Part of a small language model's weights: 12 layers, 2 heads of 64.
Each number is 200 + 30 x the weight over its row's rms, rounded and kept within 0 to 999. Layers, rows and columns count from 0. The size before them is the row's rms in percent of the matrix's.

# down: layer 9 MLP down (transposed), 384x96, rms 0.243, rows 151-186, columns 0-95
# up: layer 9 MLP up, 384x96, rms 0.218, rows 152-187, columns 0-95
down151,106,186,182,196,202,180,207,234,217,249,206,205,193,193,190,211,229,185,142,209,177,170,197,179,140,230,197,234,188,126,233,203,154,210,228,197,195,217,211,192,229,198,240,230,173,212,241,192,188,158,178,213,186,212,227,230,192,200,195,165,202,162,218,158,160,210,229,233,241,224,190,182,205,155,113,172,145,228,139,209,199,167,190,178,210,223,185,219,257,238,235,235,206,251,210,210,119
up152,100,176,190,138,163,188,140,220,182,160,214,195,203,164,215,225,205,216,208,201,186,231,196,244,196,131,229,206,186,228,242,153,202,234,143,197,188,176,186,207,215,205,176,208,225,153,191,174,179,214,187,181,235,142,161,210,191,188,226,208,267,184,187,248,217,185,239,217,218,241,266,227,172,220,157,160,213,174,207,180,210,139,155,266,238,196,230,200,194,173,197,195,210,195,178,146,221
down152,101,140,131,162,170,184,213,179,176,230,195,193,189,101,243,213,283,210,239,224,220,170,178,222,192,179,223,192,183,201,210,212,231,228,127,206,171,231,171,246,188,188,251,157,185,266,169,188,201,220,180,202,249,199,168,204,202,220,205,212,173,225,218,184,190,216,222,227,196,232,228,157,220,160,205,165,227,179,193,193,202,154,187,233,197,237,199,153,206,195,203,204,214,174,180,211,171
up153,091,196,193,191,206,211,182,209,136,197,247,203,188,212,161,181,182,181,158,231,173,180,211,193,207,185,231,179,192,223,158,201,240,276,166,161,197,192,204,212,122,230,233,154,223,188,165,220,147,178,190,208,191,190,141,253,183,180,251,153,179,203,148,194,172,245,193,174,196,193,171,159,198,221,208,224,192,197,220,218,225,201,211,223,163,203,212,162,190,190,111,202,152,155,165,226,227
down153,106,212,176,186,268,230,196,217,180,171,224,192,201,185,170,263,136,180,208,226,230,189,246,134,153,228,186,226,237,195,176,207,201,182,182,233,203,216,183,249,137,209,203,182,140,210,249,234,191,195,192,225,232,244,205,211,136,171,198,204,194,232,175,174,167,194,205,166,237,202,199,241,202,198,191,180,227,191,201,182,230,232,137,167,207,187,157,180,235,194,174,264,154,195,179,168,220
up154,101,172,202,168,202,211,189,205,243,171,181,220,169,242,199,197,236,217,180,272,184,243,246,205,210,204,204,247,150,208,178,171,175,206,239,181,191,229,117,161,168,222,199,172,230,210,201,163,187,175,220,177,203,186,194,196,163,220,157,206,222,218,172,232,223,184,200,226,173,136,167,203,211,243,170,206,151,238,214,202,170,136,188,152,191,268,165,185,225,167,209,189,207,271,206,213,172
down154,106,184,232,175,175,169,208,173,244,189,200,206,207,186,132,188,191,265,216,168,203,210,276,184,212,253,214,189,197,202,237,188,218,179,214,193,199,147,196,201,215,237,169,167,213,213,198,226,168,151,194,200,211,180,267,156,211,246,212,187,219,158,215,189,144,222,182,196,198,167,211,180,154,237,171,180,194,204,150,148,220,222,201,161,200,159,145,196,181,222,232,209,235,177,168,126,159
up155,095,173,169,214,142,202,206,155,204,184,229,164,204,216,159,160,274,193,229,178,186,190,173,156,161,186,206,181,165,191,227,199,152,158,192,211,233,222,113,189,209,195,199,269,238,210,209,183,171,146,181,168,215,190,221,252,212,216,180,204,194,251,217,178,181,192,189,199,202,197,209,168,176,221,191,262,266,191,175,188,223,184,120,198,191,240,212,238,213,193,206,203,166,187,214,209,159
down155,103,224,173,210,209,234,208,194,168,216,215,189,147,170,167,235,189,207,169,197,221,192,222,208,223,168,224,172,150,161,192,224,219,209,184,221,162,157,189,211,235,200,161,164,245,222,232,237,147,201,230,185,193,127,227,228,191,213,171,188,229,155,190,184,146,171,211,205,175,225,195,252,191,195,200,117,230,249,194,196,241,250,168,203,171,203,218,199,203,155,174,184,147,283,207,213,197
up156,096,239,161,220,216,184,189,174,213,245,221,201,246,150,183,214,179,208,272,135,240,141,212,174,232,186,204,169,212,177,181,178,198,213,155,213,231,165,175,209,178,214,226,239,196,209,198,196,171,218,202,174,202,176,189,156,174,177,186,172,233,189,229,207,160,219,154,185,227,223,231,165,123,222,103,187,233,207,189,198,210,219,185,193,200,172,255,194,210,207,217,186,168,145,175,245,211
down156,095,183,176,236,204,182,248,228,186,219,231,190,222,227,163,209,207,224,181,246,192,224,208,148,185,163,195,180,158,166,204,271,174,162,166,178,246,187,174,234,245,244,202,205,204,113,174,211,197,172,200,227,217,188,219,199,173,199,215,227,187,142,191,235,265,169,168,155,241,206,194,193,192,194,205,171,189,172,247,175,250,175,168,207,180,166,139,190,211,244,190,224,236,164,169,211,178
up157,105,205,187,178,187,155,157,128,227,194,219,228,186,205,225,231,174,213,120,250,182,194,176,126,207,230,191,211,205,187,205,167,185,149,145,180,223,182,222,197,208,186,189,224,216,157,173,204,193,161,225,161,164,164,134,225,214,209,129,161,182,172,217,217,249,173,179,191,190,186,216,177,173,167,153,224,189,188,164,221,196,204,160,246,169,210,224,219,225,176,237,199,239,162,200,192,211
down157,108,231,241,178,214,198,194,175,211,265,217,156,232,186,243,226,193,247,175,247,177,211,233,171,137,236,174,234,225,188,181,196,252,163,231,152,165,215,201,196,202,245,258,174,197,185,196,201,149,217,219,181,163,169,239,246,167,152,200,159,185,145,196,199,247,183,197,239,225,211,197,239,200,198,161,166,207,175,200,168,214,185,150,195,203,167,198,210,218,198,159,206,258,192,234,240,204
up158,090,247,173,228,177,204,213,220,155,237,186,185,172,210,216,202,215,179,201,210,111,210,148,186,145,210,203,239,194,220,160,179,176,226,225,205,204,163,187,182,167,217,170,216,201,194,244,225,165,168,234,92,238,173,181,146,194,229,179,179,187,197,166,227,219,267,196,250,205,192,175,195,226,224,145,189,186,153,160,179,217,182,212,164,215,212,221,192,193,219,182,225,203,221,150,181,207
down158,102,192,195,238,263,232,179,209,162,216,149,203,152,214,217,195,201,184,230,165,270,219,181,241,234,195,185,237,237,191,230,184,200,179,206,193,167,169,204,214,208,184,152,189,173,198,232,244,166,184,266,244,190,160,203,234,198,162,209,260,230,188,240,188,186,177,170,223,189,163,159,169,190,200,233,187,199,194,137,213,166,186,196,248,229,233,194,231,262,120,195,206,197,210,189,226,210
up159,099,221,223,191,182,174,252,222,220,189,182,236,263,261,171,157,228,221,212,235,218,163,220,159,202,204,206,194,240,214,219,184,165,168,194,212,174,238,257,179,196,262,253,185,179,224,270,199,191,148,212,209,153,204,173,246,205,264,168,210,226,175,163,187,218,201,217,175,227,170,231,199,191,246,270,173,182,231,234,169,182,205,213,241,234,195,224,193,190,237,216,225,184,217,208,219,204
down159,096,206,198,202,202,127,219,169,223,196,236,194,168,204,201,204,174,159,181,149,197,220,239,265,179,178,256,241,197,197,173,138,246,227,228,217,173,192,201,229,169,187,173,178,199,138,196,180,197,180,186,201,209,184,263,158,137,215,206,209,162,195,214,234,210,216,220,223,205,272,158,179,230,217,189,156,174,157,152,213,203,187,155,210,202,200,246,211,197,206,199,221,168,138,202,172,164
up160,104,192,206,189,167,214,229,215,232,249,205,197,177,204,213,195,246,216,201,172,224,187,199,260,245,197,236,198,169,167,185,177,221,207,221,191,216,235,158,174,257,240,146,192,172,196,179,197,176,241,252,184,176,199,157,238,260,152,197,182,193,161,185,240,199,178,197,224,190,205,176,171,129,211,167,194,169,140,212,174,203,140,187,225,189,145,164,154,201,170,205,250,207,187,229,160,153
down160,092,260,149,179,178,207,180,256,153,179,242,181,187,192,211,195,218,203,201,222,142,182,216,179,220,190,228,198,176,209,195,259,156,147,145,204,157,186,207,180,196,227,202,239,233,211,183,226,236,156,199,161,235,166,174,174,255,227,230,214,197,200,251,171,211,219,179,201,199,239,127,183,205,153,208,221,190,200,182,195,234,173,215,198,174,208,174,246,196,182,208,241,259,264,158,183,196
up161,100,231,226,178,141,223,195,194,166,245,195,171,198,206,214,169,248,234,268,215,224,212,244,237,190,207,209,172,146,239,146,167,202,166,226,224,206,182,212,199,152,177,192,236,281,225,215,180,213,202,182,236,274,248,207,199,199,226,152,202,246,233,170,208,204,229,198,166,179,151,223,207,213,215,220,222,189,233,218,199,227,187,190,221,195,155,161,219,235,196,190,144,209,172,187,219,156
down161,100,269,205,206,153,218,176,190,183,209,211,155,161,243,246,207,234,202,174,166,208,203,165,214,257,184,214,196,162,220,241,194,226,202,211,232,200,244,245,164,190,208,193,215,179,231,190,256,211,172,230,194,188,225,215,252,181,188,161,188,231,171,218,191,183,151,237,220,179,207,224,161,161,168,151,187,217,177,207,180,160,245,274,183,170,238,206,218,217,214,137,222,221,246,157,174,234
up162,098,192,180,187,167,143,204,238,220,223,175,202,172,168,215,199,168,175,161,189,188,200,154,213,203,170,190,183,196,178,218,175,234,197,204,213,206,197,143,236,164,184,189,163,212,207,172,229,263,209,262,145,181,180,130,169,226,220,173,215,239,181,202,197,220,169,147,193,224,174,187,191,226,208,177,153,176,209,246,213,254,173,220,191,137,150,224,185,173,195,127,211,193,248,191,236,246
down162,101,224,224,215,177,186,211,187,173,229,215,208,166,210,151,172,206,180,204,188,208,171,238,216,235,236,174,228,183,203,239,137,173,164,187,214,185,226,195,271,216,203,197,148,217,200,175,253,173,127,191,204,166,228,178,185,267,231,195,249,143,216,209,197,169,237,241,220,172,145,229,218,165,259,172,239,236,179,194,197,200,266,203,213,201,197,202,186,209,208,249,162,160,186,227,191,198
up163,099,223,202,221,197,227,176,222,223,223,169,170,194,182,221,229,162,171,210,261,136,171,203,218,199,174,194,212,239,204,266,148,239,161,228,170,153,175,237,190,199,194,187,158,165,164,197,198,180,154,190,191,217,222,216,197,186,312,224,212,224,242,194,162,165,169,179,183,221,233,215,166,222,175,183,177,181,217,139,213,208,196,179,169,196,189,240,254,138,205,211,226,203,192,173,196,208
down163,099,238,218,155,234,242,217,212,197,204,163,129,193,230,227,144,221,209,188,210,227,192,179,141,167,151,204,259,227,204,200,179,188,215,211,252,173,236,179,189,227,193,228,180,225,181,177,182,251,271,184,191,242,239,217,182,168,183,159,206,204,163,191,240,204,160,154,226,258,175,154,204,208,215,191,210,185,216,163,233,179,142,238,217,195,177,209,215,168,158,188,224,237,175,201,232,180
up164,099,186,195,173,191,205,210,162,219,193,170,140,199,234,202,167,180,137,222,208,198,189,233,185,231,167,215,204,173,212,185,186,214,122,154,159,200,189,164,207,243,113,214,187,205,228,167,182,176,198,174,177,171,189,184,168,244,186,226,176,222,165,232,190,205,147,222,174,252,210,183,175,202,198,179,220,207,131,183,165,163,150,182,217,116,203,242,236,191,170,170,186,213,220,222,188,192
down164,092,214,196,202,270,192,200,173,198,198,266,224,245,215,171,165,209,222,220,240,271,211,240,244,248,286,242,169,210,206,180,209,225,166,241,158,171,199,194,237,168,189,207,177,178,215,185,153,197,200,203,188,182,252,215,205,220,193,236,151,189,237,245,176,219,172,217,270,203,191,147,216,194,207,229,221,167,171,195,247,186,221,195,225,187,257,229,205,178,234,209,203,189,217,207,185,207
up165,103,194,169,235,215,203,162,196,183,206,208,175,234,177,179,216,219,244,207,229,208,232,239,199,209,272,166,146,216,193,167,180,169,201,221,162,185,173,186,119,187,213,146,219,209,203,180,262,134,200,236,173,242,203,184,153,201,208,231,213,210,224,184,159,174,202,194,180,179,150,204,179,225,240,155,175,166,184,157,231,170,187,205,174,137,159,197,173,221,211,212,185,183,146,249,198,172
down165,098,159,222,148,165,212,184,233,215,201,208,173,200,217,234,195,174,203,136,212,219,271,218,211,225,267,191,142,150,190,174,198,241,227,139,225,205,185,197,261,187,221,204,211,178,207,214,182,186,172,239,213,226,235,196,158,199,196,217,199,195,189,157,188,230,246,221,148,180,169,208,166,252,229,182,198,202,197,203,192,204,162,196,188,213,198,273,192,180,234,158,130,237,210,242,190,222
up166,092,239,219,159,134,171,170,204,190,191,180,117,167,167,171,202,147,188,172,153,209,229,193,200,177,214,181,130,225,256,193,171,191,207,225,229,247,158,172,199,213,204,200,213,174,220,178,199,251,174,222,183,209,178,170,198,195,225,161,205,210,221,216,159,155,154,174,185,198,171,174,230,213,234,178,158,176,212,243,231,238,174,203,197,203,188,213,188,231,214,147,207,236,138,236,162,165
down166,091,207,295,209,226,176,197,189,188,237,211,190,222,173,221,173,211,201,257,206,174,174,185,189,200,199,219,214,226,170,221,238,195,200,139,218,189,277,229,225,166,239,199,142,235,222,202,215,219,189,204,187,248,214,175,175,174,173,221,185,187,209,217,209,184,241,228,194,226,200,217,206,200,233,185,220,121,166,220,149,191,226,141,180,199,239,234,229,250,203,257,150,192,230,235,210,237
up167,092,222,231,202,213,197,199,205,256,176,213,214,231,180,132,186,212,229,226,176,210,198,203,182,206,141,219,143,144,176,193,213,185,182,219,235,193,181,180,162,215,200,234,212,203,224,177,165,210,199,147,186,222,194,161,160,225,221,157,271,140,205,179,168,241,203,188,186,222,176,223,188,188,253,172,194,203,223,186,255,156,199,190,212,191,196,275,227,205,190,210,153,164,236,128,156,177
down167,094,183,165,154,225,208,184,212,177,220,211,186,224,210,169,218,217,212,199,265,225,245,186,198,199,214,181,219,208,143,154,170,161,152,191,202,231,197,164,227,179,180,171,218,146,161,206,175,154,139,204,215,150,226,211,221,166,184,183,175,270,180,164,201,161,175,188,205,200,235,222,265,208,209,244,154,213,207,223,167,172,231,241,178,191,234,155,248,189,167,243,193,161,198,178,243,185
up168,100,261,195,165,222,189,205,155,176,197,208,155,208,227,162,195,212,211,186,196,199,206,220,227,167,195,201,195,252,166,194,209,221,158,195,191,207,248,238,158,181,220,163,220,199,221,233,201,215,203,184,195,222,147,220,217,225,248,197,238,105,222,177,169,182,159,190,211,256,168,198,211,126,254,220,239,263,194,240,178,156,230,177,264,198,183,231,210,183,207,167,175,203,207,170,208,179
down168,096,192,196,176,157,233,228,264,256,218,201,219,245,207,192,238,216,185,236,209,181,139,203,229,186,208,195,213,218,164,263,189,153,224,230,224,176,211,190,228,165,158,229,229,174,266,174,205,240,234,183,209,234,220,211,189,191,187,221,225,226,168,208,196,226,265,243,207,207,197,187,201,229,137,243,169,181,184,212,246,134,177,123,189,228,196,195,230,213,193,183,190,234,189,201,211,168
up169,104,207,160,174,185,216,195,218,213,190,223,183,226,174,153,214,203,218,170,217,219,159,187,136,190,175,139,216,207,143,155,196,271,174,174,134,184,188,189,216,275,157,220,169,150,238,180,185,204,212,191,214,190,215,225,182,179,206,177,203,212,216,161,176,142,207,147,201,179,179,174,204,183,193,128,201,155,179,233,215,207,148,225,170,189,251,238,200,202,256,168,191,199,201,183,217,192
down169,104,192,204,173,198,189,215,190,188,183,288,200,205,176,195,135,200,256,247,190,203,156,219,223,205,180,181,228,180,200,182,225,186,225,189,156,195,171,218,197,213,202,180,183,286,220,176,206,193,169,211,196,205,236,233,227,245,255,226,260,192,227,238,174,181,155,214,191,200,222,212,267,152,195,232,234,216,167,161,137,157,154,197,194,171,197,189,174,191,190,249,226,201,199,225,151,200
up170,104,187,254,180,164,220,224,205,195,215,188,162,185,205,208,230,205,192,239,204,242,209,195,246,168,186,205,149,202,156,189,168,205,175,210,205,168,238,217,215,137,178,186,172,211,122,192,144,209,178,162,177,201,211,255,191,220,205,200,247,188,168,185,158,162,279,228,173,231,193,196,187,207,248,179,208,218,179,181,251,226,157,153,194,227,224,182,192,255,188,136,226,185,166,169,183,166
down170,105,185,181,154,199,240,289,205,188,192,222,239,222,207,207,145,228,242,160,208,190,213,174,130,168,199,186,219,186,194,230,241,196,240,168,179,244,212,208,224,227,238,265,200,252,181,218,223,183,201,198,198,186,215,207,194,208,186,215,160,178,192,155,207,256,208,158,233,147,152,219,221,173,256,229,190,181,203,184,167,155,219,237,239,167,179,171,193,152,229,207,159,195,193,210,173,186
up171,103,198,168,177,230,189,222,210,157,226,173,233,219,180,234,235,250,219,248,227,174,170,221,269,204,207,190,176,155,203,155,195,171,261,231,210,163,192,198,219,238,228,222,154,167,245,201,186,208,179,194,205,222,178,211,206,221,224,213,178,189,137,215,110,146,242,195,162,141,231,241,164,223,219,237,207,202,198,157,226,193,194,190,223,225,177,214,230,204,153,202,189,164,227,212,169,210
down171,100,195,247,192,175,172,176,126,250,186,192,163,161,206,193,207,161,214,202,200,203,214,233,153,198,207,173,255,187,210,242,200,200,169,164,203,209,198,240,229,141,193,214,205,217,155,264,252,180,247,208,138,152,152,224,193,191,183,157,156,215,208,183,199,251,200,211,214,179,213,202,199,173,250,211,217,252,232,151,180,188,225,208,201,159,154,191,208,222,174,156,214,229,199,244,220,169
up172,104,219,174,202,206,239,147,193,183,198,193,156,182,190,227,153,214,209,200,236,190,256,213,213,201,181,209,204,186,188,207,187,210,185,193,160,222,214,262,207,174,243,174,231,180,190,168,198,200,182,218,148,195,168,201,141,207,210,179,159,218,190,198,190,259,172,201,212,142,147,165,153,184,214,203,191,198,102,138,176,171,237,235,226,162,181,190,179,216,177,188,177,211,214,221,139,128
down172,100,138,212,202,227,215,216,156,167,241,257,159,200,214,212,186,252,189,173,225,196,210,136,148,178,219,175,154,228,189,187,185,153,221,190,167,230,203,134,190,175,192,250,207,174,251,212,192,168,152,202,227,186,159,207,236,194,193,194,194,205,201,200,187,212,161,182,240,168,243,146,175,205,197,215,267,252,199,228,224,164,184,199,203,175,225,197,205,261,187,252,239,194,200,209,156,194
up173,105,227,250,208,189,218,170,161,207,145,168,214,178,157,188,241,188,206,178,202,147,196,186,178,216,184,174,158,211,259,214,139,199,208,230,158,203,193,199,189,187,200,204,166,168,239,197,161,183,189,145,132,151,180,194,240,220,167,176,207,189,176,126,219,165,200,214,193,160,178,228,178,183,147,195,183,208,206,205,150,237,187,143,274,203,182,165,194,187,198,206,191,171,158,230,163,210
down173,101,150,219,206,216,172,161,196,238,187,179,184,215,178,184,186,124,175,199,218,217,232,157,212,263,191,170,260,200,218,189,230,187,151,145,193,209,218,226,188,221,234,227,173,217,210,193,217,205,188,168,226,203,268,159,242,224,205,184,230,199,187,221,230,205,184,166,265,198,189,167,199,164,160,206,241,251,192,182,158,186,175,177,141,228,239,234,230,235,176,228,250,231,180,193,166,175
up174,099,165,198,233,181,147,171,214,190,205,195,213,173,182,205,218,210,207,137,186,137,191,183,242,169,222,212,178,208,202,170,190,246,164,163,152,235,192,115,195,180,241,194,228,188,161,170,175,232,194,158,196,187,216,211,204,212,174,182,215,241,215,230,208,146,199,162,225,213,226,188,191,227,205,192,161,165,247,216,194,185,168,198,245,205,136,194,213,197,241,163,177,244,240,142,132,216
down174,097,254,190,236,236,217,203,144,207,222,206,195,184,242,265,183,197,224,148,179,241,186,173,194,199,236,208,184,177,193,199,168,182,198,201,149,204,248,245,222,173,213,172,217,189,247,156,206,169,207,199,170,228,231,205,213,155,192,201,175,219,203,157,206,232,178,225,209,198,241,216,148,177,138,194,211,203,157,153,203,177,253,187,191,202,227,157,213,178,260,244,258,158,240,240,240,201
up175,105,206,197,149,170,211,178,210,194,163,183,214,221,200,158,181,149,213,206,161,199,198,229,150,177,184,160,212,230,171,222,191,208,190,221,119,206,231,230,225,171,180,179,154,203,221,184,192,213,232,190,184,206,186,225,216,201,168,133,172,220,210,161,242,146,192,139,242,216,159,107,226,225,163,167,194,217,223,196,179,216,192,203,219,208,240,243,133,203,172,196,175,211,245,203,240,182
down175,092,239,220,193,192,198,228,159,168,233,257,235,212,203,213,173,205,199,228,197,215,210,189,184,151,230,194,220,194,154,214,183,185,184,212,155,219,129,226,171,189,234,273,158,246,233,237,186,167,192,182,204,178,234,193,154,171,176,221,163,163,238,196,162,155,203,256,246,195,233,217,158,203,197,183,186,187,200,181,196,238,211,235,198,229,211,215,251,261,209,221,157,194,200,175,277,194
up176,104,217,139,144,208,189,191,206,234,225,187,155,195,209,125,205,251,182,221,185,216,179,223,240,202,172,152,202,170,175,146,202,194,199,166,149,211,241,215,202,196,195,156,172,199,165,176,233,165,168,233,141,176,183,216,187,201,212,174,139,173,212,216,194,208,170,230,201,170,218,225,270,202,243,164,243,134,192,211,192,198,179,206,178,204,157,171,178,185,243,236,217,178,178,208,253,190
down176,106,173,209,222,217,219,193,192,256,197,229,181,185,189,174,205,208,218,205,162,178,223,199,238,207,204,242,222,165,241,183,190,193,131,254,193,203,173,196,215,204,239,253,219,206,192,162,202,199,204,205,161,226,230,165,208,131,240,185,223,175,171,248,244,207,160,154,113,212,229,185,237,148,175,187,155,228,218,206,167,205,170,221,150,175,173,201,172,167,131,163,196,234,186,204,176,189
up177,095,206,221,185,250,157,215,171,195,182,180,186,201,203,235,217,160,197,246,260,202,222,220,215,241,251,279,169,256,190,194,158,219,185,226,209,193,212,188,178,122,158,218,206,221,206,177,184,217,126,171,206,228,177,178,211,256,193,184,258,204,169,184,213,223,207,237,208,211,191,216,189,225,164,168,208,178,237,209,190,155,202,162,157,258,226,183,222,227,184,163,184,224,206,157,209,236
down177,092,236,261,187,181,176,207,273,138,202,217,241,197,231,245,206,265,202,172,201,211,190,261,159,222,186,137,204,203,175,233,207,230,166,230,183,226,216,231,204,208,178,225,201,240,191,200,189,224,233,176,232,223,181,193,174,201,219,199,162,171,279,180,247,212,204,213,206,217,230,215,224,200,251,182,217,190,239,230,192,143,180,232,202,179,179,218,156,189,176,243,171,191,240,162,191,243
up178,097,188,204,213,243,178,145,157,165,200,253,198,227,164,181,169,142,205,180,226,191,195,195,140,213,209,211,211,186,148,177,163,187,197,195,168,200,195,156,202,135,208,208,224,186,158,173,172,201,228,167,203,178,192,210,205,242,194,159,160,205,208,149,162,186,200,151,206,184,231,201,217,176,175,190,182,116,206,165,188,223,223,214,220,176,253,174,214,129,257,198,166,175,146,168,184,202
down178,099,197,161,219,249,210,139,226,215,208,221,224,184,203,183,192,225,216,189,164,172,191,208,202,208,252,180,228,167,207,218,166,195,177,225,240,227,186,189,211,211,180,172,211,217,210,179,235,176,147,184,225,198,267,179,187,177,177,234,184,230,270,213,227,240,267,270,192,255,194,213,198,196,210,227,118,114,225,231,199,187,186,180,235,228,206,237,210,183,140,205,185,202,225,195,194,209
up179,100,229,208,152,209,121,178,175,169,205,165,223,164,152,250,169,203,159,210,230,237,239,239,206,154,219,191,185,249,172,178,229,223,251,250,236,185,207,208,199,219,187,196,215,116,204,192,223,168,163,170,202,243,192,215,215,200,225,207,167,214,233,207,184,169,215,199,213,236,213,165,196,213,214,244,211,222,195,211,160,163,154,227,205,183,191,236,193,144,217,192,158,209,231,128,224,215
down179,087,206,123,201,210,171,233,223,188,193,189,180,212,227,196,227,183,221,217,178,201,244,175,166,228,216,210,273,177,187,164,232,240,193,153,203,219,174,210,190,171,233,193,195,255,166,157,260,197,212,224,209,192,177,212,222,174,172,203,225,238,131,161,191,222,156,205,231,217,244,250,164,144,192,217,153,245,202,163,218,205,195,203,180,182,240,164,179,238,188,194,275,176,199,230,188,180
up180,095,179,212,189,212,134,208,165,208,224,185,219,244,173,177,242,225,192,141,188,247,188,230,223,191,247,195,180,200,188,254,155,252,157,236,209,188,234,174,176,201,207,164,202,166,210,213,242,193,209,162,182,140,195,175,213,209,254,184,281,164,194,199,256,189,227,200,207,194,197,153,208,249,181,202,270,259,184,181,232,141,207,201,237,192,182,203,180,213,178,221,201,179,210,214,184,218
down180,095,233,217,214,166,220,218,205,214,234,163,205,157,211,189,208,261,210,210,167,197,273,173,177,278,162,220,226,159,227,186,181,226,194,240,170,230,178,221,208,184,197,165,247,199,248,184,198,258,226,242,180,212,188,185,174,254,154,190,212,256,192,205,194,194,222,173,219,235,213,167,235,137,195,251,171,194,264,140,197,172,157,192,184,182,189,203,227,203,194,188,200,199,188,239,197,232
up181,099,240,204,186,170,187,261,208,188,164,208,133,209,167,191,172,184,189,186,155,157,159,207,246,168,203,174,169,187,206,222,186,174,198,214,159,207,208,159,165,233,242,208,245,186,193,246,237,228,202,158,193,216,199,248,173,204,160,129,196,211,219,195,165,223,192,196,151,189,228,235,159,177,232,162,192,161,154,212,255,209,211,227,204,183,191,257,213,230,249,254,178,179,159,168,190,197
down181,104,193,164,253,201,225,240,208,232,213,151,180,184,182,181,208,175,209,188,217,261,203,232,187,171,227,224,105,206,193,259,152,211,197,188,206,183,179,155,160,184,175,201,203,223,214,249,150,254,192,222,217,264,196,194,255,246,183,226,211,193,246,172,192,166,197,178,199,193,183,182,147,192,153,202,204,164,211,147,196,191,161,173,212,175,207,195,195,249,184,213,211,175,148,217,163,173
up182,087,141,220,171,167,171,168,185,182,252,209,224,177,232,228,216,177,183,199,282,208,197,180,210,193,191,210,180,211,210,174,205,208,206,223,200,229,166,193,239,251,137,212,160,180,209,226,235,187,192,204,155,221,181,160,175,188,284,194,161,236,203,235,188,158,213,162,239,203,177,158,173,197,241,219,164,224,263,234,229,220,192,209,237,198,212,204,160,148,162,176,183,204,248,237,217,182
down182,095,175,147,180,162,220,210,169,225,199,160,218,171,148,180,211,209,225,233,190,184,203,206,241,247,152,217,219,169,126,204,238,214,212,215,262,183,201,239,190,220,187,269,204,238,233,205,175,259,192,146,214,194,214,217,256,228,185,228,184,207,195,221,267,133,161,262,228,205,199,196,213,215,194,153,178,178,203,203,206,231,212,202,188,226,222,237,226,214,180,200,237,161,229,197,217,181
up183,086,211,217,195,206,190,190,144,211,191,281,170,171,220,213,198,171,208,212,252,167,205,150,209,183,236,191,182,202,178,184,203,181,225,201,176,205,207,251,222,197,220,199,167,112,223,217,173,179,167,124,168,141,226,202,196,195,238,185,208,147,219,230,226,203,210,135,194,199,213,144,187,198,214,204,203,175,193,178,252,219,218,206,187,171,150,215,177,206,147,197,213,165,278,169,219,213
down183,096,136,186,195,240,185,233,223,238,185,219,180,230,197,145,199,228,163,239,207,177,250,144,220,236,240,249,213,194,176,241,200,193,126,182,190,207,147,206,225,242,164,221,185,198,196,201,170,173,238,209,209,215,178,167,203,246,189,194,223,210,227,197,226,243,210,155,155,210,167,234,219,181,209,201,115,175,240,210,213,173,226,192,193,227,186,205,177,177,170,243,147,251,225,205,197,189
up184,094,228,185,199,229,236,162,178,195,214,168,182,218,195,214,184,204,205,223,163,215,185,208,242,187,156,171,207,159,202,180,175,169,181,209,188,154,222,228,201,205,269,207,181,189,270,163,256,216,236,169,206,174,155,151,195,189,111,183,180,209,195,198,232,149,175,240,168,156,203,196,206,227,187,207,225,231,220,207,180,243,197,154,242,170,190,249,170,167,219,215,228,225,233,165,154,254
down184,103,191,127,191,195,172,231,151,167,230,241,200,183,215,225,174,190,225,182,177,182,240,188,213,188,228,261,177,225,121,229,171,205,175,187,202,178,121,175,192,188,216,180,170,144,178,160,240,199,216,184,191,205,214,238,177,211,182,217,177,208,208,155,221,215,176,245,248,214,184,195,228,220,218,199,150,219,243,157,188,234,205,197,253,204,150,195,177,242,212,172,258,232,227,236,206,220
up185,092,222,180,214,155,206,190,160,204,191,195,150,235,240,268,225,228,168,235,207,213,175,237,150,206,156,199,209,149,201,194,202,155,202,186,180,196,164,280,199,165,250,197,215,152,212,180,224,217,173,223,170,224,204,194,185,204,226,164,218,232,192,198,180,205,141,207,233,259,222,170,183,221,238,161,198,204,153,202,151,204,240,210,190,137,198,176,193,224,234,187,191,196,236,238,153,147
down185,099,183,194,210,168,223,183,179,180,281,209,257,171,206,262,178,188,224,177,234,248,213,146,200,189,191,266,235,203,159,216,224,234,178,213,131,178,218,213,162,159,206,166,231,194,203,220,221,197,233,217,154,200,164,199,220,204,212,163,164,195,176,171,243,229,169,253,214,193,242,198,185,217,174,212,251,169,210,174,174,168,188,158,147,230,172,188,199,165,202,177,182,192,177,224,238,157
up186,104,191,214,232,249,150,180,206,211,238,165,168,190,171,271,201,176,178,226,162,197,229,167,212,232,204,185,207,210,200,201,155,170,218,254,205,173,189,180,169,206,182,156,193,179,246,132,195,224,185,204,177,206,233,158,254,187,223,153,196,171,222,159,154,226,183,200,202,227,250,178,176,177,206,220,230,213,102,205,182,216,197,155,232,233,228,194,221,195,168,176,175,146,207,231,174,188
down186,104,254,201,104,203,188,191,221,211,195,206,146,188,219,194,241,207,212,248,195,222,181,233,233,183,222,190,180,142,197,179,139,225,206,228,232,190,220,212,237,207,201,192,261,185,191,234,222,247,140,221,228,200,205,243,197,216,200,217,163,219,164,228,154,204,231,195,203,185,161,189,183,204,173,197,218,136,153,202,158,246,173,190,200,182,190,166,207,224,205,225,204,219,144,137,249,187
up187,098,179,212,189,208,168,197,195,180,234,189,195,224,155,163,141,140,183,245,185,171,215,213,183,241,234,228,174,166,152,236,155,216,164,220,189,200,232,188,205,173,259,262,219,182,152,184,172,168,234,202,260,131,177,181,214,198,209,197,182,141,183,164,114,162,216,207,212,143,191,196,237,207,206,221,215,209,212,234,182,192,205,155,223,180,193,244,169,200,180,197,177,188,219,191,198,202